{
  "n_layer": 8,
  "head_dim": 32,
  "norm_place": "pre",
  "init_std_o": 0.0111,
  "decay_fraction": 1.0,
  "doc_mask": false
}
Each number is 128 + 32 x the weight over its row's rms, rounded and kept within 0 to 255. Layers, rows and columns count from 0. Numbers have three digits each. The size before them is the row's rms in percent of the matrix's.

# up: layer 2 MLP up, 768x128, rms 0.131, rows 17-69, columns 0-127
# down: layer 2 MLP down (transposed), 768x128, rms 0.13, rows 17-68, columns 0-127
up17 108:159086064087143122079125130119131132035112125096135164120080094063093146185134099211145143171163114132176143153172104124112128142121091092132174150157076169143133117144068133092134085094146169138097107102085105123084097109113098180139145120126123156170149127169121129179147157174090146184110129121134136088137136185176125121147158172210151166119156143113139089059132132144166128140117
down17 096:081116207170109141158131104150131089168196149126106159146078094171123114096146191125172108111086073121134153122083147141132117138164145111130189132080158126131081124089192131100167142165158087100143142126115057155157162119130135107110082167120112103077118168168126125105100069035134142160144122103141141104149081146152172159182140121129152093147091167102067157096154146147074159113121
up18 110:120110175177128135123071108133158149103097110141103160124174124095165091137174125092142143147141152113148177133086106091177150095172147169093116144109074108161147169143128111064169164187116139115138090136084125104083147113152160173108131127150142143123118145154141160155073189098083194125133139075073086167153144109135177134076171189108104098213106100131124094133128163208130090111096
down18 107:150136130162148086073149071059128085139114150130156120073182139149136143089151129038107134129098170103148134112095102184106129126107183101144147131140138112162128149156145199140090082174130074109097032125129135115211146119147136112079089172156109121105116073142132089144107128143116079112160074149077121138083116150122118171122123152160135094076182109130194150099088143136123113126126
up19 103:126166088121143102100086128197125154096150159139153118097161084105115103109103083112145121093179108116140116078111173078131169081167106115165080114116136139135098059092129201073170129079152178083114121181208113159124071116097146110039074119121122113115140131149190129111092119133141113126103123147175089142096105119163082127138140195131108062132127103126105133092104115118118174157142
down19 102:091153085158120137153144198108196122144143122137129159095106136208126106087123132181092143159132111125119185169160119135166057106179111152132119197156095135124157158123120106180107122112091144138126119106152123093107105126082086090103191088066146093182126130120090116099089081053125137069133127098112162090121164119126157115110115119159127172105153160106124163165100134153180034103124
up20 088:101100053108125086095168077106136105144140090144197123095102218168130160130097115150158126161110166110095114140123116109126165194101102112110074140162115120121126203119132138174090104172090144150140117127135171157135114127152127127193192137119115110113079174118125157080112130121093153140154143105102130075147185104112094174137092127119109136057147134191165081136068132091139159176076
down20 096:142127145120090187096114163119134125128143110177111101126152161119080166086172158114111217108107180189134146077141101102147144133113138122088108192108074118125112089145071096174189068103051120104096149139188116103193130153114116186150122071124149169147131101092054149146114119088125119129155092143147127103131179170145133144128130131161172164082107159136126137087088097169159137135105
up21 116:145076157203141144117144167073049139152176137185096080117127085141126085131133105097075133081125094121101089130124163128170066106113157117113084090155128142172113135105127179157150135148077126093143123105101136133105085130166175165183147145148129140125188161115087132168101143163227135090169158123195114157149109131151160122077072155121134164156134096102129133083131158120133111159076
down21 099:134185144115091124133128116098140084085106157071122132124113142152110150141135149177144131145107150144106193065111122130109085160106138133151147162141154125137087159076120092066090139173152167120200137132056136187160196106098116075083167103108125106132164068118081124114069099119125121206139078154136182152163117109113084107143119081114097091132071143150159118163128140164078116068139
up22 101:165097118103094122185127081114177136166106109086123125099131082124086206165154118127089134163120168136138131111098125107147132064118093184126152077159061140088094136060170143139094111160099166156154094164102155087086095106135117113114129142098104126148079131124107138173141090104079073099170073161161121143151124124116123167079106088113096158150160216147123106066112173114122117185094
down22 098:097143114133121105158053184122152118161131076080116163107154139101135111146100095134134130116086143099132128059150148091142195112110126146185073172089099101115126132108148097127146114123158163158158174097086091184079101154097153086172116136153090092108156101135156116151127104067115144094148139164202103122078150121159185203167147132068099146074172130134131096122064160175110104144101
up23 089:150135115148127111113176177137132119088131119116075073169110158158189129152114089102106088161139079108125120120137128135135162154166124148165108155077080154116104145189084186128184122168150103139170200154035173192154136160132154152088141078122118127175161123161170177088136109088116138060157122119119128116108088074150174081136135121130140133207143113138091142101152127110089163124091
down23 095:146110120121172105137149154189121132169047181191093135114175109112107107150108169133066128105105136165114113107123093083087102183158125158079119143173191091036094117125112103136074158100149147083139142139123095107132103168124203182143100124107093116142099109100147131135096158109171047165115095156107133120143156122157131126178100120092113094064168157076124149155089127166127122130120
up24 091:145103149148137159153128105069199109129161205121142166059148142054127137147075105134196112120139141150128071157136135178126108126158189127122125138191167121178121097186170144130122109137087084089134150067106131128138137108137113099126118110091137156086151106118104160154144131154142130114135119097122098109214136125161136172145084057190113082128074106122076133195111143078123128093124
down24 092:146105121142180101091182187096133127049174229109116130135099117081118110141137137097194073117099129114117080094120134125134078104121112128110093125178095091136115139065117094101094146129198164130136059104163080096174141169117165113127135136141112078128111097142098159145119134106161073131076168149171124141090106137109167119109146144136139133148165195146117136203144120113155151195113
up25 089:178140167129121098148156160167124103100096095138122162123147141108146069136125126092161145110087149173159135109168186123124126149142125145116066095077152155146107125191121156174121142128164217177161137121158102122137180103136102126143149146179143168081110174158073112157127133112069144158052092125156151146072179130071111150048132133091114099134138152131149154109121226148134086120092
down25 091:153138080102175191060180144150107101102122176149124125149187131091135122136105093163121063142119166105098137179137126119125139093092106146177132151152133122166121106040123122095143151129109115131095084113166136123170096087170154147096162131113115151159148077233120121183137161141181082061126177098064162115159124131104173131157130124160123166159126101122113107186146159135132170160159
up26 104:098087101168168156151114128143136111068091125135096169118049126093048103164106132056113177151142115089113135146096154142147129136136155124187094090152125115121070124179126112171184142038085177148124088114144212153122134137145082143103140123136151117173091155118136152169090120112098143124085159133100092084152108154098133131134114115113102117165171098093127106158172086135199133134187
down26 098:094158187091087057139091194096158179169136155145150063091151123126127138112153152108124152150134175170082121106145123134104067135125103089105159115128117171175094170097161182109102111108180154083085142149138080153120164100140160170134114172077092162109095154082128109079157137097114128134161115147181099089161149127114165144161099150142137124067105103145141167122062193152071107139105
up27 097:124141128179152171170139102176134163135133125086127109128136089161129136092138074129078137096159170134134082196105121137136133152147161110115121200082111195105101234118135106096092124094155128131130149181125157122173160089115179097143090141097147066105141124149187218109119095141165102060165142139088125156165102148177104144112081179113143138154145107131086078116100094099134127112134
down27 099:143180101109123156162121077135069108112168042156098145125133144144169070143143127112142127109139086128192115127152119157175137100086150087187121135151134092190163134111100151160100072098122122144097129125155073080172137105135116114148110158105165068126104153095148181152086119141214140180104154110103141166125102100140131156090159141116174093072110073144177171074155137109125138110195
up28 109:107189119110108182144090088123093188113104153102080134145118178206122165148148118137169174192142124140136092125112143127104136117064192078184105174118107226104156143118132158111120189182075125139106108126145093138140181181121137088118153121119132180115113130080115176147093136156110110105156129098141125132110133108150083162119055179140138121125119149133085134144125067118121144166067
down28 103:142087100120131175136101176119099097112083107131130159043159131106094095156090070145148148116159154087101081082117118131143152155106099128069145149121128082146146151128119119168157118163158081167126116095131192116182118116107165145078132131115091085084140068091153057157116077177148050131102131146104151116137155065118124081181183125150170157113135177120178113174124153110096080139133
up29 101:187144092082106106118172121120132121109164153164128157125065143159147147108116118132118116171146164147148097097104144078142089178116146081138106079185134122168116098143077078148146163113143135144091118069134085169059163105200093147062116175157141133119108137142134140116100208164053081087139160164149140107140177140120129175139109097110095195113174117156163168141131095108158113115177
down29 101:146096117183136163180120068145143085168137114105165171141179131153066147106131086138132099113105170150103061130094141098177184130142158118110130122073124140136104161133153107107137173155155114112129128135121126127128148086106135087138164159056175117141170120106166070124123159180064181145094125155153078126116177167128105093082036161131164092157130076117134140089145126146057085089142
up30 107:111084177147133118098134072147124132131127065130089142161109149110110104108145127121119139140159097109130111078087183133119106117162101107109057101154137091081105112094118136143101116117167146109167153140149172176118136083143196079201121185143114193183095134129185072114148133157097110104104159100146135106144104111135215166137136188127124085136096162082153155112218066109151142139156
down30 102:129116074148072125119125161092121092107097147172134142055203155084158176108116116145172151169159169145099086145149146151123143118129108180129120062143088134163157136125128127161144107112139047133124092115134152122152097108184115120110147122097158131163072185107088155147141105156099078135126199095212104145140109094176116130126135120165111150105130069079119177067093104162154086103176
up31 100:140095233127163187124119095104098110156127138111193065120107140083099110110080102167129111100141102126220126116091136099167169073129130109142165162126139102138121121066116119138110118131175131104133141121103151123135166132115147086134115119139091133094115092200107145134058096104160146098132159150180121109141084072127116143147060169090157089127123123124117156134143032108158077181141
down31 103:102148054109106125187180122129136142130097071136092129115109123182128148116109186100164108096130153164122117086113103141109097170148132134068148120115066103139096085202117081150198102110122134173151132149143137120131163129146139188081089193070133118139185113101130128098139062123117111078145091159131131097103083061135135085100126150143146139178098182135095129134138136151211125160078
up32 106:129090115148132122152170135136099092127119133102167057120150083137130070114129074079139159109174096168129114071124142161135056118129155120156129135163115157038117162169056102085156193151141167106115155122134099135124125092104160123084124117136145084131143169144160124111178139136199132067073115090104070149101135107136092105123135174163193098124109139136172178079105098148188105145103
down32 094:152141146108141162153136139147175097085103153150178129147073137114125086158162129161186099104080119117190187119140081161133119115124108110168121165140183105098154078102180096130079141153132086114057105063115142190141089154152118078092160145141133118114139145162151168108099117069096126180172135132095179134085120185125139074147080114085167151124190103110062153132116106125086136104163
up33 103:161083062185130113103117158137134100095097120136137113084202119112131104154112152091186133146143119172165098078127186149145098113175105134174128098165180114122117146185109126099137123138137176064136100110124076161050203126139120119101159092120147155062173136120084147124180158156151133149131149165096129114163098116198101141151099142104153079102088114180113104068139092167158130116164
down33 108:092164113083071138115123214099112171178133127099126159106060096110082096150088127116111109140129118152130142163100121077117187124135103124141101125136125106088170122117079096165161120104145125151144085178083168142129114116106103093162118081109100098132118110143121059091090161095103159105149169164176066118088160237168070110164169130167111106120159076117147137174145139087144134126102
up34 096:132176119109162167111107151164203143133119162146148123075088095116097152143120093144084154117116129075116126119160138083157175144183135098110133103127143118133139140164099088087143153118090101069210118157129105120141103115151106089153106143183077197099184105192129173103178140148144178111080147129170075152120162147161166110169180132145098119188084111124110163108122129058117154189147
down34 099:162109147106100117167083107125104110121131113094117112103130098143155080171054157063155134153102145145121118128095108210062168155101044119111119107171118182194129100091128099139158087137126167154092128099155145120141130130106079154089105123114174116112110143137124146141109168156183135094117143111083094121119138128119088196108069125215104051136125068050132097157139115113132135107128
up35 105:145099113100192123181110137070141150135122176102119155035133198105149092174127167198103159093029105112112150118136139108118181105154100141085103132096061108105150129095102121095162172157117172113125112096131158179136154119128133158096099130168170110110161128166082062125106145145087137102130131131169127107120154144128076123103170145095122151140164100112129082072153123167105157077087
down35 103:095177126113128156134091097094165154167109122130146085186107057144109081191122138023193080183162161140122125174113130085114144108103178171131143116147164100090139126126111119147092122085162139110085162134145084145060103175061142068125091136153110145142117152167179140145133145115122099160172152154101084067163153138089108132150120159123154114145151139109066098115144153090111133164149
up36 102:171122168103121101147121108172183169183167132132153137081123161091163142131133121135092117093113116129099105204156077141129105082084126117140111143118131218107143113164057109159178142220108124134133136188062114139139120073152150154155115128191126068101127096108100125131101191104132106114138123109171069129076148172112087106117084154166146104144152128134101157111112052147125166107110
down36 100:122134144166165152155143160180172130113130140135093175102122114140161141084063131139101135119078152115196178066081145146097116139131080095103103199142114137111141124121158048214111142101152164154187170124124085119104163137176129102094157109139160130161142143149135173095167079130109118124159098160079160103118142151136180160117121122127054147178150161093111202142152155155165109135173
up37 101:118091135119107120109156125154127128123102160137134171100196132095111124127116112156153155131089142156093118137125168066134147188124119109092099113179163134109143145100198091136122135139191215067133145117140115145128165148154069134111211071142082094182172154108108131119112139164083124124097139071070172126117105074164151133153160094156156093152085118211142137143125133133138218109148
down37 102:161187148103134176127130090097156180165179155136137101171087088108124148157128089158141084138127093109147144141135132139113128100074106170106170100114133088076149110189132093048132178159082143110140209174118137094102130135123127118141132153173086103069137145105154130117143152129144143149160067166102125129135144157113155167150096128122121098106148075094088063204191134101159046110115
up38 110:164135072085142142099113022125097163162104092124069155134109104191107118121115089176114146187131158140168140165129142144183132109134110152088120177075120174104091137131166129125046092127145158143150091103130117152172172107086177030134115114100113125176127114140125097143161100110108135151163077138143090101119119132138071116138092094200115138098111147148145136101110163158128064153139
down38 114:115195121115096108101144075129121084099084119113140160131130096088131102116109065153076121148162097161129066159140115123120145115152167093181158129193170099141167119148147122183079123138168135163107121183134194078108127101201194167153172078136170141176148139129153112082138095160122049064174104143146129129061138143151113117169160159112161156098140107127182137145094118120137142127139
up39 084:128099137088131130096128197066169089108147097090142135104081136138205161149115071128162121187160129144122125166123127091071099169124173142091115194122130096104126120117223113105170121136091119119112171131156081141128159103133091156135136159153100137162117094164178142110133174148112110161170137124150177131141094079090101124074086129144147110164105171199079117140142132057153061131109
down39 081:140125075114090132113162196158096144160094110119121078138108132106150159116169065123100108169105121082110127103140144186095090147141153142093102110114078108140133112097112098155082114126091094118125129209111096046182172168125158143089130131130118115165143200149072092109108092163131179154108196126094166166168097114145111127087183166150138117156125145070154128149131141144079109116213
up40 098:117123123115119152103149139129103089066152189098140118081137118109178092148117166203112125168061134179186138120100137131132136184124127093126109119158180149118107141101098092118121153132181132074175102138086109099143147144171119126124111106116138112133144121165100173093146062134156092060112199076138144145060133125089080112152150162127180177132171189145126127099107199177105069145139
down40 100:094147091117111087149163130113128124112125045162093132141137211155114144127099125160144110082117189071101178145181120146133146134134144109144137169111107105158177137202077133095130132176110108194098091106123120201174122097104088147117120121168138137121198145183131116154105167135203101148153096086172149105101173091095177148097160114107144152110150217138140138132138135114101139159101
up41 099:152118062101174157170090168078146128153146093120124178124122164160156105139145148113131145124148136124099081056110096130126125066088119114152116092061168126144077176132104166123140144202050180129107130112146142197170089097152170146139082135157082114155125141140080080129093150074188114088133114114166111106089202178120162133130127181118151125122138153111138135121101118062115165127151
down41 095:075150131093123115075090139169158178113101067192129089141082086154114085147131084140086094171114154175165210142127113099143113131070116120164093093168137079118102091130092099120154073075156148103160151152188125113070156172133168106128137111064103113116166109149155154125120125143144184093165084187096113107125099147161166082141111089152097125105170126150141129148085122127075113166131
up42 103:135165115122187099085121096163194117103102150140111118119133165173063178142111154146115135176160114123088137189092197123154114151176150119115125127154156149111092094126063130179123121077142132140095134124131117165167137084155176146069172100201136109092079157109075077126111154174093165150098054078119161169131155145128081086142140107146115107087147128143143143130118157123078129149200
down42 105:103171071181090123058121153149152150116149108094128125088163129124103070119112113098101163102087147093079141162107075147122090126109141127147148095154156163159150181196115121139115161154171094096161139088137087141058121137117110140106120125138161146139155157178142124131106086154222155181150118155102163169151051162156143189158141149167106135155174154054143136125144157117091073114153
up43 119:112157060136155153152112089205156140149143141089128054103113100118112134141119119173133185045108136147098129099144198098130088181168127131125063161096145136068155085171108122079120152094143130129148150121111114107102108148168058084124109115142099104179177151112153126085137151154071130109113137136096148077063170147182076120108149117106114194120144137078134109128098161156128102154100
down43 115:134077152090118142073145100161160132177112090146135207097159121111118168124148107190133166176106139106123117143111141079146194099191152178147110107141119150164171139179182101124080152136183104170152183105091078126121132119122157147158094142171123207118152092119132082177127156113120139153111175182103120132102106138143065176108155075130088127161100174123118063151109138087116153156123
up44 096:133164125104128108089143065138138131090097094092092156137131139072143129156140136155138145167174092096195128094118176110112148090160143122043102115116177177110090100160042156102186105231116141088109156153113158133129188087162120086110143085144110164123144128134073134127168191129162139123148093121111092100106084125120165120133082151173153149129082078135179144156154149124140121110167
down44 095:170109131141147141128070190107164027136172135138178107126113212127102106190182108096093084137148130140128154140135143161122140132155139152181136173113104153092058146085112130160115095055102144127133136179173135109114021129138071108174139123166118121168176171128129144158077076109101121146115111156139119106139155161116122124125161094115145121095117110125068066148147113123147152117107
up45 093:120122082135125159082155110104128155065145102156152123122140150148108085135137200139148188155185171095106168158192175144085098161141144125131140113072036127133115151097119146168124124183141131141178133133107178140122091069111135159140127123073191168115055190120158124137103139136109164131103058151169166147095169096174067110118125113148170105084103131128140150126163102102159112145090
down45 093:128182161138140073112103099139093141118141108156145142131129125109107085138109086130171073162083144100135152139075139052079141126159163136138167124109145117134122133098130115108172117119102121063111144085143159111124189186110113147088123177131115086113121114118116094097177098107048135167168088099128097080171110154091156195156105178092112148177117064164198077075082069116127107134138
up46 108:138078128139148113155202076139147059169166149123179133127144111120087122156137116135087170160111162138173131126058127151159078134084197164098112158180140117120183142102144143135148098101155073085166128089158160176123114098098166144151078125158162128144072190137100089175124125122151122131139131120103063129176119078110101122109077169188097130159181129119105082136100142147134081121075
down46 106:104205098146118132098138157100137113087053087151102146164083120135048088111072161134108150094119188126127096117128077169040119104138081169117219108069120148116098112156102111203100154204145182123100156154127124147084132113165123146111122134115144100164130132131168143094136168115154149125090110094137128136117106145093118109173152111119151122122161109107157154181099165134141172073115
up47 110:123111156117178151121117096070136156115183155132102187113124119172171155139066202142129110139150090137142107109130186126080121147140158158146150091114177097082094136138118170105140097094139120094120095157193057135118176109089158162097107145122137124150138177122196096097137139165081149126129116107115180093135210166146144169104222114113081173120081134107080113155131176121114109108146
down47 108:105191169103097107130113141118150159117130123138110117112105132128101150186166152093108102129137127118115165091120083172169141094139107127128139115124133119077220146148127113102072126134117137171093111166116186132121147108206080095096128148169125163118148078171065098131104132158153145136148130185128090255133080120120104080156120113129193037128123163130153139155124160094160118118098
up48 098:076154137110185112113118112172131118119140146059115194140158165125126150199135183207142118134149107146090161211132086154126127084121128169111187117075091118093146079064105170130112155094142132109129119113156109155159137130093119086132113161129126181094125142134170159124156204118118173137111079116121133126153193151136087125194130165147133105124051170102066134160108107154139103131112
down48 112:171131107139096145108133110098198102119122060108125136155148111113125143120075180151136157191175154128178150126154114102090124089096121111106154183095183130127149124167155077163133155123180149131166102102126126128120100092173165126161174081144105096084124134083140167110102122118104078082114139127126107201126085232085098148184117066127138134133116142121166195118100148100199115095111
up49 096:125155106150090114120126108120187124135145141146114099106134113150093151065173051149120123134083148134104167083167121165136085154108161155123137132154188122109147160157141121115081151096125127178174120152122191118138140145173151098218128183135131118103149095097177171159107147134119141107085072148129073121107156157091130167090079070130180064123150064137150088093097131091065084077137
down49 088:167166155154217124125157126091145151123138133150073100139157152147179133124098148073097160150130068095171085082172096110140077093117049055091139123132153156121190137123147073190104115171157145131125099117119118109152152121111141119131085101159164135115118204160141087165140112068166142153115111208109142114119099090103096128175128112168103099146143103109082132163109104113121094071140
up50 109:176156111141168115100143151124127144107132079116120107153098123107135079120161156078132179123077103193135153183180100129132116181106104162119119156096106149141073099149161123144152083072139131077185166156140119142159115129139112110131078047068105162170154148117109154141146089102093128093117130077107167124057215096114092099169178092121158142144167153189162124154141100159169169119107
down50 088:133101105111041118113103118101099121204071124112145112073150134145136146161143120117108076140137164115173098161125144153157134068179105129161126145175118142106139126138152147111141094150113098134139106130134171180121139113129148114127210111086166100112087117122117094083139181236128088146103139140166134083130178220148153172116099190156110096126052075134118134111116134087132163124163
up51 097:136134163115106109155130101102116127106133113180127057048083101097133172077148126145131126107198153093147117100080108103109166095126123178147155131061132151160100153086132044135115136132178123081165137153107094119077146117138073149113139156144146089124141121121140166186088172132132141142079052073122089125166173177110079139156160132162071094129179067149122096150166124124098108113109
down51 107:168109115117124176099089147117158148114180101186146169139097124156102159110127169115147155124160113174128132089178123130102084122114079127068100169088100109184099148135143051119161169077125093182201130082167106135089115142090094128154161150142017150168093192129075105151128097150123151151131085116153131119156105143070113108116106141118134110174117112103129092113141078120105070164139
up52 104:133070072170178124137125109151147124123175077081105087092132067180085119136139134123126157106081154158118114181100145089146117033105046160103158111128098123144100096078150125106128145146147144134133177133187158173160172135098128079148128170151140132119101163117121118128193181178129130127182173121111196059177114097109191148164126124152140167141150133119139116104116147094160155149139
down52 106:192153143092043127105136143127141189089182104185050134100130127100103171146107121153148126089096177088142127113119115103148085107082109124073157126165152176121116119133105141143162122121213119107190142121128132134150150098176135124147168127148140115110128089131128104130132122130159108150169097166079162140175125100209130148103132191102084039147120112095169145146107165139110107048118
up53 099:108120059088123158150164086122113131089173114119177090102103137160131087142137093099131196094162113117112131095122110136089154133087128127146155177167137184178145131047107118139097154134070092086156172117116125140122172133134134134121104151164094152113149122102181089145152150163097067155219146114117144143144099137120061127190120159125180187160135162140147162171079045141114137132089
down53 099:167120193051123148114098100150163172127077087139142082154125134121113117156156192130201154125124141140150163113152187130165090134134128110101132165146146141118068144125135183102147124074118138180134096143134124083169046173121173100088151181172096126178129186149110131108152132136120121089081096103158142114134141148113125161117146126166140099153005081143105121152149171111133126096099
up54 102:085140105183160124151109143147103119094158121135068123057135204172125129167065139176116146204110170159172097135164135108136109152099109141111087111120174174129108124098165165126121162161137152139145156120140132137064208131188128117147105165107164129117119153116079160089179178147129167157128142154119130151089159164150087087161120151176084053116165110135108139193114095117070124115140
down54 097:132166174146142109121175104082180090134161114115168132183122095099050104097113188111134169107161110101078102155142126131090085153117142118126132104130135058134174153119121159114114192138147061121169147190123087107121094194099146124152147111155154086136164136115124144118120137035128105149144098110125120093131055106151155047113063104087104167114103135188146103131137150143119127077158
up55 098:078134063170103104134173134149130129127123096133145140054179137072153059149100065098136082119081069101158107083084141131167108097112074110130158077139165189135093163093116132113111114117129159118176089136129118102136112095147206096124159144107148115111101173107116099107134159141094130145119153054110076123143122119082140129101108138181077101078124118115208132123164113138159179171104
down55 098:187182201122120093114116086150193086184085183105099134146125096079150155120092172150165090130176120130125112100163152162130129123129079175145173125167119124118114093144176121117083145107113088112131100109131137156112155117166107095115084123117164165119107109121131130157147167082130097146184130185150153195136131148095165089125199128059155193191095118094102154150118168153061120121128
up56 105:105063163135141078138128087104136108082188130141139118053123077118172116179176136161159119139127082144114123193202175117180126132110077211133181097134129126071157128182087117136142142116148124122153079169130132142141131140078079143086138157155079145126129150079150127126140083159138101111096164149078143139184082137064146109137150092119097173147131148163141113104087109134098125192119
down56 092:142207130151150127108119164165155120150050151103138143127083121194112103130075189089166119127107131068149175087113088133116135146119146113120091169166180152132134182108117088110104117191158138068102131116131113093083162184100171150144155167118075145129116111124127167113124212096100153127201098121151110102114164170143156136135084155129101152073173152076079143160116125140140113181137
up57 097:104163139109165136096124094158119181208125120128077135177149119151104096158132174155165102090121106180174128079067162067120140137160104148080096088105055162097095132160138167116131128163106093122081112117118107195167120145090104127133136135107158104129139100111180042110194129126100104123145089070142155126140141149082123100128157098158106185107089182097156124122119114105079126173076
down57 111:106143105158073161103099140113164161124145156146129122108129131119171145122164085115143188122104151046102182112094077180121130123102109123146128133184107079098116099048122169130110145129156109089147112075120101118176152158145155166139124109141088131122132117092127189116139187161128128195072123155140107095145163223167172171154097138104145061147113093101084113063151109159070114126121
up58 109:116107052135169125156124121135184077097083136156098137096115167150155133166052171125115122133160117171125111136141154188111135089139126110116105113099123130089155133152103141073122132129095085082112135097107110168110128155198191115188129052171087131157058125165162119066152143165146126137133126118133113061164135204203096108121138136118152120117059176106103135104094159120122105163105
down58 112:168149131130079082117156203148106094089150088135135141085134184151171138128083109143120128084130143123130095122118099082091213135106152073146101084142145188142135107102168100134118113073150099130171130097086086173131108149112143108201163120092126105093072171086122156127136157108116110171119183095157114122042157113143119105115117169138104093168082109170161149095092148177087171088122
up59 101:173143120116135152148111121146080135073087158112132113126076205101161157131144147154143132154155082139151084140110099134167145099165143058156158127120114128134156161090118139150163133105046088144095118103113136129116182108150155141125149137143168172142047155124145106072089210161153120154081098172144093150157145125126109097111112155145062140060170149121145101200068057130145134169139
down59 104:167122148121107101064088148136167149129112204142121091192139127130155121192126143131199187120118125146071125153144199165116058119120064116115129114106095133151088108101140072149187058102182115131090118091119180099174093145134119097122080125160105166137117161165091146125173176155121157123124121154163113183131096142177154096147168128145120204132165137132108133138155139183118159132138
up60 106:127148121163116098123185115139138093063138151163146149123109081131101168154147135148184199153100122147115056124152093079060123157136115127094122135107127105060079163108162107107129089110142140126128121152103120112137111118120109116126120144156158162188147081191102185093128120109050170124171039135114139120227134161108135117148164075142116136153144139177108161093109187122122158184115
down60 096:105111170151101139143129184130140144174113067119153137139070149098093107087113134149167163129169101106148219099114166148179094117141094150113141109056140137119168153158159111123114158105067121121110215130143081165151148098133169129142151107164069118080130156097154103129163101114180100110090170156116186112106044188131145148113139094135156097165063116135147159139087133149163109087145
up61 105:112186151106100140184143146103095125174117130089120155170072091131127087174104197190148164163072167165120160071125113102160167131173111098146151126166110165082116166136145158068131158110125158086160172118144084141131116119134082132128100141125106175091140176116171129094163143105169127132112112092140148045066168094143074113135103126096152150181120098152109100059126124108129070129083
down61 110:099062135159141142109133067116198137086123141106123134117157144074140178080078149076082153107129106073134121102164131127145068143071132162101105114159099099229130107128070123148125171124110163097125142138157117106081143193135136196161158165126075111136171074063107114113099089148139122152175148149123111152151111112134195102107178132113111143062168148135130139158119126106083147150117
up62 103:177148141183157137164107176078120178090132113137142177159155153178113167084140126113211098114117086130179124148136162100120100141160132096131110077123077080130074163189095168108160094143141092169091154118080123136101098140113030109080172162150143129140130154150140166084132123116113121075091100104114154124177147096084187164149120117081102106112119159124088079104130131091103162163151
down62 108:154159167118118080131153159129101140116115174141105116083132130068127114170158100077174151126183148097071194176127103153176187166142174149072131165096088175111126129080110131216114120067115135162154140064087140069136101144156153087149153122136137111097148139093129043155103137100103145086138109130137150121148090069100171067153137120176108140097144130127127158111079160123161141122117
up63 094:100121097175102120115107119081070152100141134150145193099089090099055124150167126029082136138080125112117106143182144139133163137121167122114175129118138123121113151068164140140146198112136093183132136151127192128113108131109138074129123149061144101146142138133158096181118147133117102113091113102148190180088143162155123167137158088135173136093140187162152157149088102068120141206150
down63 102:070120116097119154135097116100165116117173103148118120121094109099100117145125165167192136084131080054176150206150131136107101093131152136180108091091122063110121145133056121119140104143156054151132119131156115118156126102148166090155125147121172124106108140158150154158116149175210091186149151131096145170163145095144138143064057153085164106170091105077051118122159138139132107108140
up64 108:162070090094104112125169110140106143094135120053142096120105142126079167122109138120124069120108105134159114105217113094064080137113093171142098150097131102127085174119133111150084104138192131183134117064126098196155139091089110093115094151135157146130130132072142173214121090100047156117131113136155138132166113122126099143148137118070107088131183157168155141124135104068103163147142
down64 114:110122132140080155217117122083108151161155120134153138103144071132093100184120130102131105154103177124117138148169103111095143095118115138108109119187040132149098124142166129097116075113193127106095185140127135132047153148117109158125095097122162112144128114133155145065073146097074129122117056137149171070135111156133126132093072162100134127107080112094081081163165139126171085049124
up65 083:131111208144099096161157102152179147119165114139154115115136130184230183163101151108081117151138161095100116158178112146148160096091128130078165179182165089107137104118110149142158145119169106131176097130122139162118166159111113185135089118140081080079169091145172144179124086120144157078138143165109138139129130153136102167133048180104125115115126082144078111141125189150144088144174
down65 082:136218140095129160140188155126162142106071175119113162147153126129073098093121211077159132104175071157119132115128127141143177174165150141130127101091147159067140080116130118153082107157117163188130158140108112170164106136113153123153165080118205112164094165101142169167115112167129187138141190115090146123163170089077143120112181169147121191147119139107148101167118118101151124131139
up66 098:135125060160180144200126113125114124179140116195157116124163143144142158194091169138102163138157173095122100112121166142101144103112173165077222125169109173097080117096085151163130121179153133101081141120158137171137090102121143100137108120088121140110208192134092077095152149118159176163098116110097141121124122104147101099100125116182132138106180151160122097073165080139128107100092
down66 104:078103099067138131090122124124172141157131137116083135129051136174107124180116114162079048081106111051129145081097090098085111164143088067126143098173181169072103127136161150123112168138112102152172137159118137112180155133107113131129108100157129159140111083108137094156077112136200155162104068159130133169157091112114122138101129112082149026093140138149118149163137151145105149132127
up67 091:129164202139081138087139124114128142080124060164093159156158099063109117099182115070151082119143087136143148152165142071135120171162179150080119060187134173110126175129160089148072112128104099178138108124139173128141119148118134078159106173063133151155157125123118159122129150159142157118151099110139135181122128087138120122176123109190119114122181107114102085083108099088190061124106
down67 083:120091088086170104128105157152169070103142104154088065120156053143104129162130132148144137152116156046094118099106100101159174145078134093155116133120145184165143117091087173078137184125118090099082181132166143107155078155062080053114110134107139125117097146153104101157110145117115073190113123151145109144131136147113121088192149090145093147099098169102174117201117119143149131119108
up68 118:176143164095157100116126120136119143133176101100151106142051143125149067172168095125111113130161159116107107100117189089139116097166071134123153145090126102063146114141106159119140174107123140072210085148118083117194122064109128128089154095156078138138064140123162165160148099122116141138182141153070172086152130113095173129165105040139115099100120183141132109129130108171141143125066
down68 110:091131135178157142114127090127109094129086121139127189091161154126106146085001094149128147114110118146093065133122109198174165153167103111161129143192131117149123148102121156171129087134113110173062121114153118105126171129159104097109057157102138134156121118156184156121124153157187166152088089144125143195075079102164125167113118175140120110088161153104097101083125165101170140118118
up69 097:144167146140194141181115154181155154029156121153164110043078116112120140128106164152097125159094178177137157156085165161104124162118153127124126134094150102109197156180155149143166168139088104126128136142026117125126071161132121166121117120165112141127123101150153116120142137116178118077198174090120130089156131129131168138104144168134124076116139074167130084110117169103107148170148